Each number is 128 + 24 x the weight over its row's rms, rounded and kept within 0 to 255. Layers, rows and columns count from 0. The size above them is the row's rms in percent of the matrix's.

# layer 6 attention query, 512x512, rms 0.0486, rows 9,73,136-137,200-201,264-265,328,392,456, columns 256-511
size [109  92 102  94  78  85  72  69 102  85  75]
[[132 138 150  75 116 117 139 102 151 151 115 126 103 133 123 125 165 134 141 144 144 162 150 109 151 105 134 138 130  84 107 139 130 114 125 143 122 137 120 130 131 155 116 101 182 116 125 139 115 139 159 143 143 115 109 142 109 117 129 145 104  89 126 134 128 140 135 155 138 149 140 158 123 151 138 136 143 129 125  63 112 125  85 191 152 120 122 123 124 147 144  82 121 155 146 160 137 159 105 146 117  98 146 176 122 121 112 114 141 161 139 157 157 124  86 141 118  69 175 129 105 158 100  87 176 135  95 164  94 114 163 122 130  82 129 149 132 128 110 142 154 123 133 122 182 156 175 151 131 189 111 186 108 115 110 162 133 150 111 130 125 123 142 127 138 127 108 103 159 117 118 110 175 149 185 113 123 143 160 131 140 139 149 107  84 106 132 100 128 142 104 178 162 124 154 165 122 140 120 124 115 135 117 113 123 147 120 124 109 139 143 106 102 134 107 107 123  98 148 115 108 124 132 142 154 158 161 164 103 147 111 108 110 122 140  87 150  64 103 137 149 118 135 103 229 134 141 128 132 126 133 141 108 126 107 102]
 [183 148 107 101  84 170 161 115 152 113 142 137 137 152 110 126 126 115 126 142 170 155  73 108 156 107 121 138  81 131 114 125 154 104 115 105 126 152 186 139 132 139 128 121 136 118 111  96 132 124 145 150 126 128 127 124 127 154 171 152 105 108 118 126 133 120 118 160 101 110 111 129 166 144 100 105 142 136  98  85  95 152 123 125 114 134 116 121 120 127 104 134 118 146 156 141 158 137  88 153 146 118 118 141 116 148 113 110 149 113 130 186 107 114 102 107 155 131 126 126 132 127  79 162 180 137 146 111  95 122 141 126 109  93 152 106 154 153 135 148 159 114 175 152 147 161 205 124 110 118 172 184 113 103 156 150 136 167 128 130 143 100  94 140 123  94 126 106 155 182 117 151 143 130 196 127 121 128 144 100 193 119  99  72  84 131 144  90 114 109 125 133 140 133 107 180 116 149 110 127 119 115 129  87 154 142 174 151 126 134 132 122 108 107 101  97 133 144 165  94 108 108 139  76 143 143 126 141 162 166 135 137 142 139 144 121 118 121 137 145 163 134 142 108 112 131  99  75 139 117 127 170 114 156 138 120]
 [160 104 135 145 119 148 106  93 101 114 120 122 113 130 125 140 142 159 143 137 116 138  77 103 125 141 168 126 140 117 113 106 110 133  99 120 116 157 129 115 155 133 152 103 131 147 123 107 121 151 160  91  87  81 109 118 153 135 131 150 100 131 139  99 123 129  79 118 170 127 111 160  96 108 126 141 135 145 112 172 177 104 164 114 143 174 126 139 103 150 141 171 138 115 116 141 203 125 155 179 117 128 127 114 123 134 150 133 127 133 116 122 130 124 148 155  66 171 152 117 129 144 169 153  84 108 162 149 142 165 146 118 118 112 119 176 140 106 123  98 113 115  99 116 116 121 133 119 117 107 101 100 141 111 100 144 135 124 131 152 104 154 165 103 123 184 172 141 145 102 195 118 111 105 156 132 146 136  99 102 143  97 112 131 155 125 135 187 113 128 129 128  65 117 112 161 125 108 125 153  74  70 131  84 123  91 117 108 127 149 144 149 124 138 193 151 128 142  93 169 134 118 107 119 168 114 151 136 130  96 107 104 119  89 110  84 108  89  78 137 135 130 173  94 186 151 117 143 110 116 140 109 135 121 126 145]
 [104 111 123 125  97  88 112  98 111 166 160  95  99 142 145 151 123 130 155 102  94 170 122 154 147 135 134 123 149  81 136 146 146 100 114 184 125 104 124  61 115 107 132 121 166 111 112 117 128 121 107 129 149 159 110  93 133  87 128 124  73 169 129  99 121 111 151 131 142 159  97 106 131 104 128 120 137 154 123  77 119 138 137 173 130 181 132 127 106 124 146 123  94  99 128 132 141 134 150  96 120  95 164 154 122 113 120 139 123 143 152 133 158 128 143 118 110 170 147 119 102 160 135 116 128 163 127 142 117 116 140 101 100 147 167 117 113 122 112 140 164 141 142 154 142 112 150 150 112 146  97 103 146 143 130 149 122 150 135 120 128 119 143 155 132 145 184 130 142 135 134 140 115 119 133 144 137 135 122 132 135 128 122  95 128 142 151 156 176 131 140 110 163 138 135 147 142 144 103 163 146 120 139 138 152 150 156 149 136 133 128 116 107 112 182 122 135 112 150 138 112 108 130 151 102 101 142 135 130 152 140 147  96 121 151 144 140 150 111 128  95 110 127 103 164 105 157  88 170 121 125 158 111 124 136 141]
 [122 105 158 197 141 127 121 112 128 150 126 104 117 161 109 148 142 160 183 196 128 154 145 104 125 130 126 146 113  97 135 101 122  75 161 163 169 111 130 149  96 111 147 132 110 126 166 118 121 118 127 141 124 100 115 116 128 166 112 155 114 134 119 106 173 119  98 140 117 145 116  75 131 106  69 113 135 138 147 182 100 145 142 109 167 157 134 124 137 146 158 130 122 142 140 159 172 121 130 133 137  84 142 203 171 153 146 126 144 147 163 142 166 112 137 175 105 134 118 155 153 154 134 128 127 127 136 136 167 123 113 150 165  83 101 154 142 144 127 156  79 115 153 122  93 146 144 112 108 114 162 131 143 112 143  96 134 114 117 143 104 104 125 169  91 118 147 139 175  96 146 139 108 153 122 139 149 154 135 126 113 130 130 155 143 135 165 129  95 132 112 138 158 150 121 164 129 125 113 155 119  67 108 151 159 159 149 107  96 104 104 117 115 145 159 105 125  93 142 100 123 131 159 145 129 107 154 111 158 120 111 132 130 152 149 105 123  97 108 137 119 115 135 142 180 105 136 127 116 176 155 125 167 133 118 129]
 [118 168 102  84 139 124 154 123 133 169  83 141 134 160 152 124 177 128 152 123  97 134 144 135 121 132 114 161 175 126 137 134 123 125 133 154 120 112  93 136 112 109 143 112 154 173 127 114 179 108 121  94 113 136 152 140 101 115 133 136  76 101 151 108 106 163 181 164 101 137 152 145 149 124 167 177 117 109 135 119 138  68  80  98 136 107 160 103 177 145 117 141 138 143 137 139 127 165  92 175 167 122 124 134  97 157 143 113  74 188 122 143 127 121 135  71 163 121 138 119 109 130 138  97 121 133 146 133 151 143 106 130 106 105 160 116 149 110 121 137 171 120 157  92 126 156 141 157 101 127 143 131 121 114 140 131 124 106  89 139 144 137 139 101  81 126 164 112 169 130 112  97 180 132 130  88 166 144 127 136 122 121 130  65 170  97 126  99 120 125  99 168 151 153 152 150 162 146 137 140  86 114 105 121 105  85 117 147 134 142  92 134 126 102  93 126 161 136 139 139 122 121 131  78 173 141 101 117 111 134 129 123 133 129 121 117 121 120 146 112 151 104 132 134 181 139 127 113 143  87 140 152 185  98 149 137]
 [112 149 151 115 123 152 136 133  99 158 130 141 129  95 153 123 151 129 135 104 109 113 114 156 121 104  85 111  83 143 116 154 127 119  62 128 111 145 148 105 139 124 115 168 175 140 119 143 110 140  85 131 104  86 146 131 116 141 145 173 126 123 106 103 109 138 122 136 119 141 123 107  81 149 119 176 125 125 158 152 128 110 114 114 137 135 153 156 153 135 130 149 120 130 139 135 153 140 109 157 126 116 118 142 136 133 139 130 100 131  97 124 107 144 127 147  98 154 112 142 153 138 147 125  98 133 147 144 166 142 162 139 149 120 146 114 165 171 130 127  56  88 108 121 107 122 152 147 135 131 121 195 125 112 144 140 127 135 102 163 141 126 111 173 126 123 180 155 145 115  86 110 146 131 116 133 147 160 143 104 157 106  99 118 182 139  94 156 119  69 132 153 133 115 118 121 153 138 150 184 139 140 140 127 142 111 134 152 120 132 112  96 130 108 204 142 122 144 167 111 148 132  80 140 158 135  89 143 157 146 125 127 143 106  97 128 124 129 128 131 128 104 130 169 112 113 130  54 150 117 138  85 114 114 152 156]
 [164 186 169 120  87 122 122 127  96 154 122 113 107 146 142  93 124 160 134 142 161 132 129 128 123 145 142 179 154  75 149 157 141 106 148 130 152 154 132 120 139 147 109 114 140 118 101 102 143 153 128 127 125 140 133 155 137 113 131 162 132  89  86 127  87 135 141 127 167 135 108 137 162  91  86 135 142 123 171 128 116 141 138 148 140 160 115 135  90 136 135 104  96  91 125 110 137 122 140 137 147  91 112 190 122 126 135 164  99 124 156 144 128 144 134 153 156 126 147  97 113 124 132 122  98 118 165 105  92 102 156 157 138 114 140 117 165 136 112 176 120 135 146 112 186  91 120 171 125 190 113 157 149 163 144 160  93 136 119  98 102 136 111 157 124  97 137 159 166 112 172 101 150 125 119 130 112 146 144 162 144 108 129 115 108 123 140 157 150 123  91 159 120 131 100 132 144 104 158 137 128 146 134 166 118 117 135 115 155 108 134  86 107  80  99 192 112 146 152 159 147 125  99 101 114 145 133 117 112 161 117 145 102 144 138 172  88 125 114 150 100 167 126 110 119 121 105 162 171  76 147 133  91 146 143 112]
 [181  95 147 155 114 157 139  94 117 137 125 117 115 129 117 103 128 141 134 137 126 151  94  91 132 115 129  71 115  79 136 177 153 101 145  98 141 158 123 117 104 117 160 155 137 108 166 130 118 159  99  97  81 136 108 140 111 115 147 122  89 133 150 101 151 100  95 111 170 108 111 122 109 124  93 140  95 126 104 143 111 120 121 169 158 141 122 105 113 139 107 146 120 119 153 120 131 102  90 170 171 101 215 145 156 124 122 137 117 128 136 102 143 148 104 166 113 176 135  90 170 157 138 160 108 131 149 135 132 155 159 120 139 116 122 112 123 133 112 124 103 128 112  88 114 139 149 105 103  97 104 143 121 127 127 132  98 160 124 178 115 141 123 145 104 119 143 147 156 125 142 127 124 153 146 138 124 163 141 103  91 115  97 123 117 116 175 168 116 112 116 139 100 147 160 134  99 166  94 142  95 122 152 126 165 121 119 133 108 153 149 117 127 148 159 108 129 134 149 143  90  83 124  98 169 119 121 160 158  85 149 129 170 131 134  69 124  91 112 143 108 167 139 124 157 111 137 117 118 143 128 117 115 156  99 133]
 [150 115 107 160 108 151 125 126 119 145 129 124 111 152 122 128 126 156 149 113 133 159 165  79 146 127  93  95 117 120 125 151 169 135 177 117 174 144 142 101  88 136 129 104 135 132 100 127  80 139 116 115 113  94 102 149 102 107 135 112 141 156 153 108 139 150 115 108 143 149 114 121 146 144 101 119 126 174  74 147 108 155 160 181 159 139  94 154 129 137 128 174 143 108 107 157 170 119 123 152 130  86 136 131 152 155 138 122 105 144 139 134 129 170 125 135 147 159 148 123 134 120 123 136 108 121 161 143 160 117 174  94 123 120 128 151 132 152  94 106 152 129 124  72 151 135 140 104 122 149  95 137 134 131 119 130 138 138 110 144 115 134 146 120 101 118 154 154 154  86 101 115 122 154 145 142 166 158 128 105 136 113 111 134 134 149 141 153 126 114 130 142 122 141 160 109 151 127 114 133  83 103 192 119 152 183 137 115 133 153 103 130 147 124 175 104 128 164 151 177 160  98 133 117 137 123 109 134 150  87 141 150 157  99 111  91 146  89 105 140  66  95 154 125 115 134 156 128 123 129 111 103 134 161 139 142]
 [102 169 116 119 143 135 181 118 159 124 157 153 162 178 126 122 131 131 123 167 117 132 136 145 122 132 149 101 139  86 104 138 146 197 145 146 156 123 132 126  93 135 111 118 115 147 129 150 151 147 114 151 115  76 154 111 150 146 112 140 117 138 168 108 123 146  77 172 113 126 141 115 143 157 136 104 115 165 146 122 116 121 149 106 116 101 128 144 156 139 109  96 144 151 137 161 100 135 123 146 122 121 159 136 119 134 147 105 128 120 127 140 140 122 162 163 133 148 160 154 170 126 103 114 185 115 119 116 123 157 136 128 103 132 158 111 163 112 106 115 153 107 122 140 120 158 113 134 151 155 137 112 136 119 106  61 121  92 164 162 146 156 123 169  89 130 153 131 129  75  93 143 116 150 136 138  95  86 139  77 117 101 128 116 156  79 187 102 141  90 132 100 118 126 146 124 164 107 129 130 174 138  96 148 164 125 145 130 135 159 152 146 133 183 136 134 175 116 143 116  91 144 193 145 112  78 132 117 129  94 112 138 148 147 123 159 143 150 103 186 128  97 127 157 186 178 126 126 118 154 131 100 147 100 126 111]]
# layer 6 attention key, 64x512, rms 0.0471, rows 8, columns 256-511
size [ 89]
[[154 143 161 118  95 128 105 112 124  86 135  92 111 134 106 152 102 106 145 140 157 132 112 117 144  94 131 154 140 132 119 164 132 125 150 114 159  94 106  96 128  88 143 130 121  90 144 115 117 152  94 144 161 123 129 156 160  91  93 163 126  82  98 117 138 143 123 105 179 124 162 114 122 162 126  94 139 149 143 128 137  82 121 136 120 107 137 121  95 107 129 138 134 106 162  84 188 133 110 125 122 111 140 121 141 127 134 138 110 118  65 169 143  92 108 162 141 137  90 133 164  89 184 122 141 165 176 135 103 123  90  90 101 134 105 156 166 145 140 144 110 170 190  89 141 139 138 133 125 112 165 107 144 159 129 134 141  99 107 139 127  73 141 153 161  92 102 167 113 119  90 126  93 110 166  95 115 107  97  89 127 169 168 128 139 121 127 134 159 167 127 180 112 126  92 116 112 137 135 109 122 117 123 121 112 100 136 162 114 127 123 159 123 147  95 118 162 120 101 123 152 161 137 145 126 156 143 127  85 132 129 104  95  77 110 119 129 149 165 113 106 115 132 121 129 162 159 167 106 108 145 136 129 133 102  91]]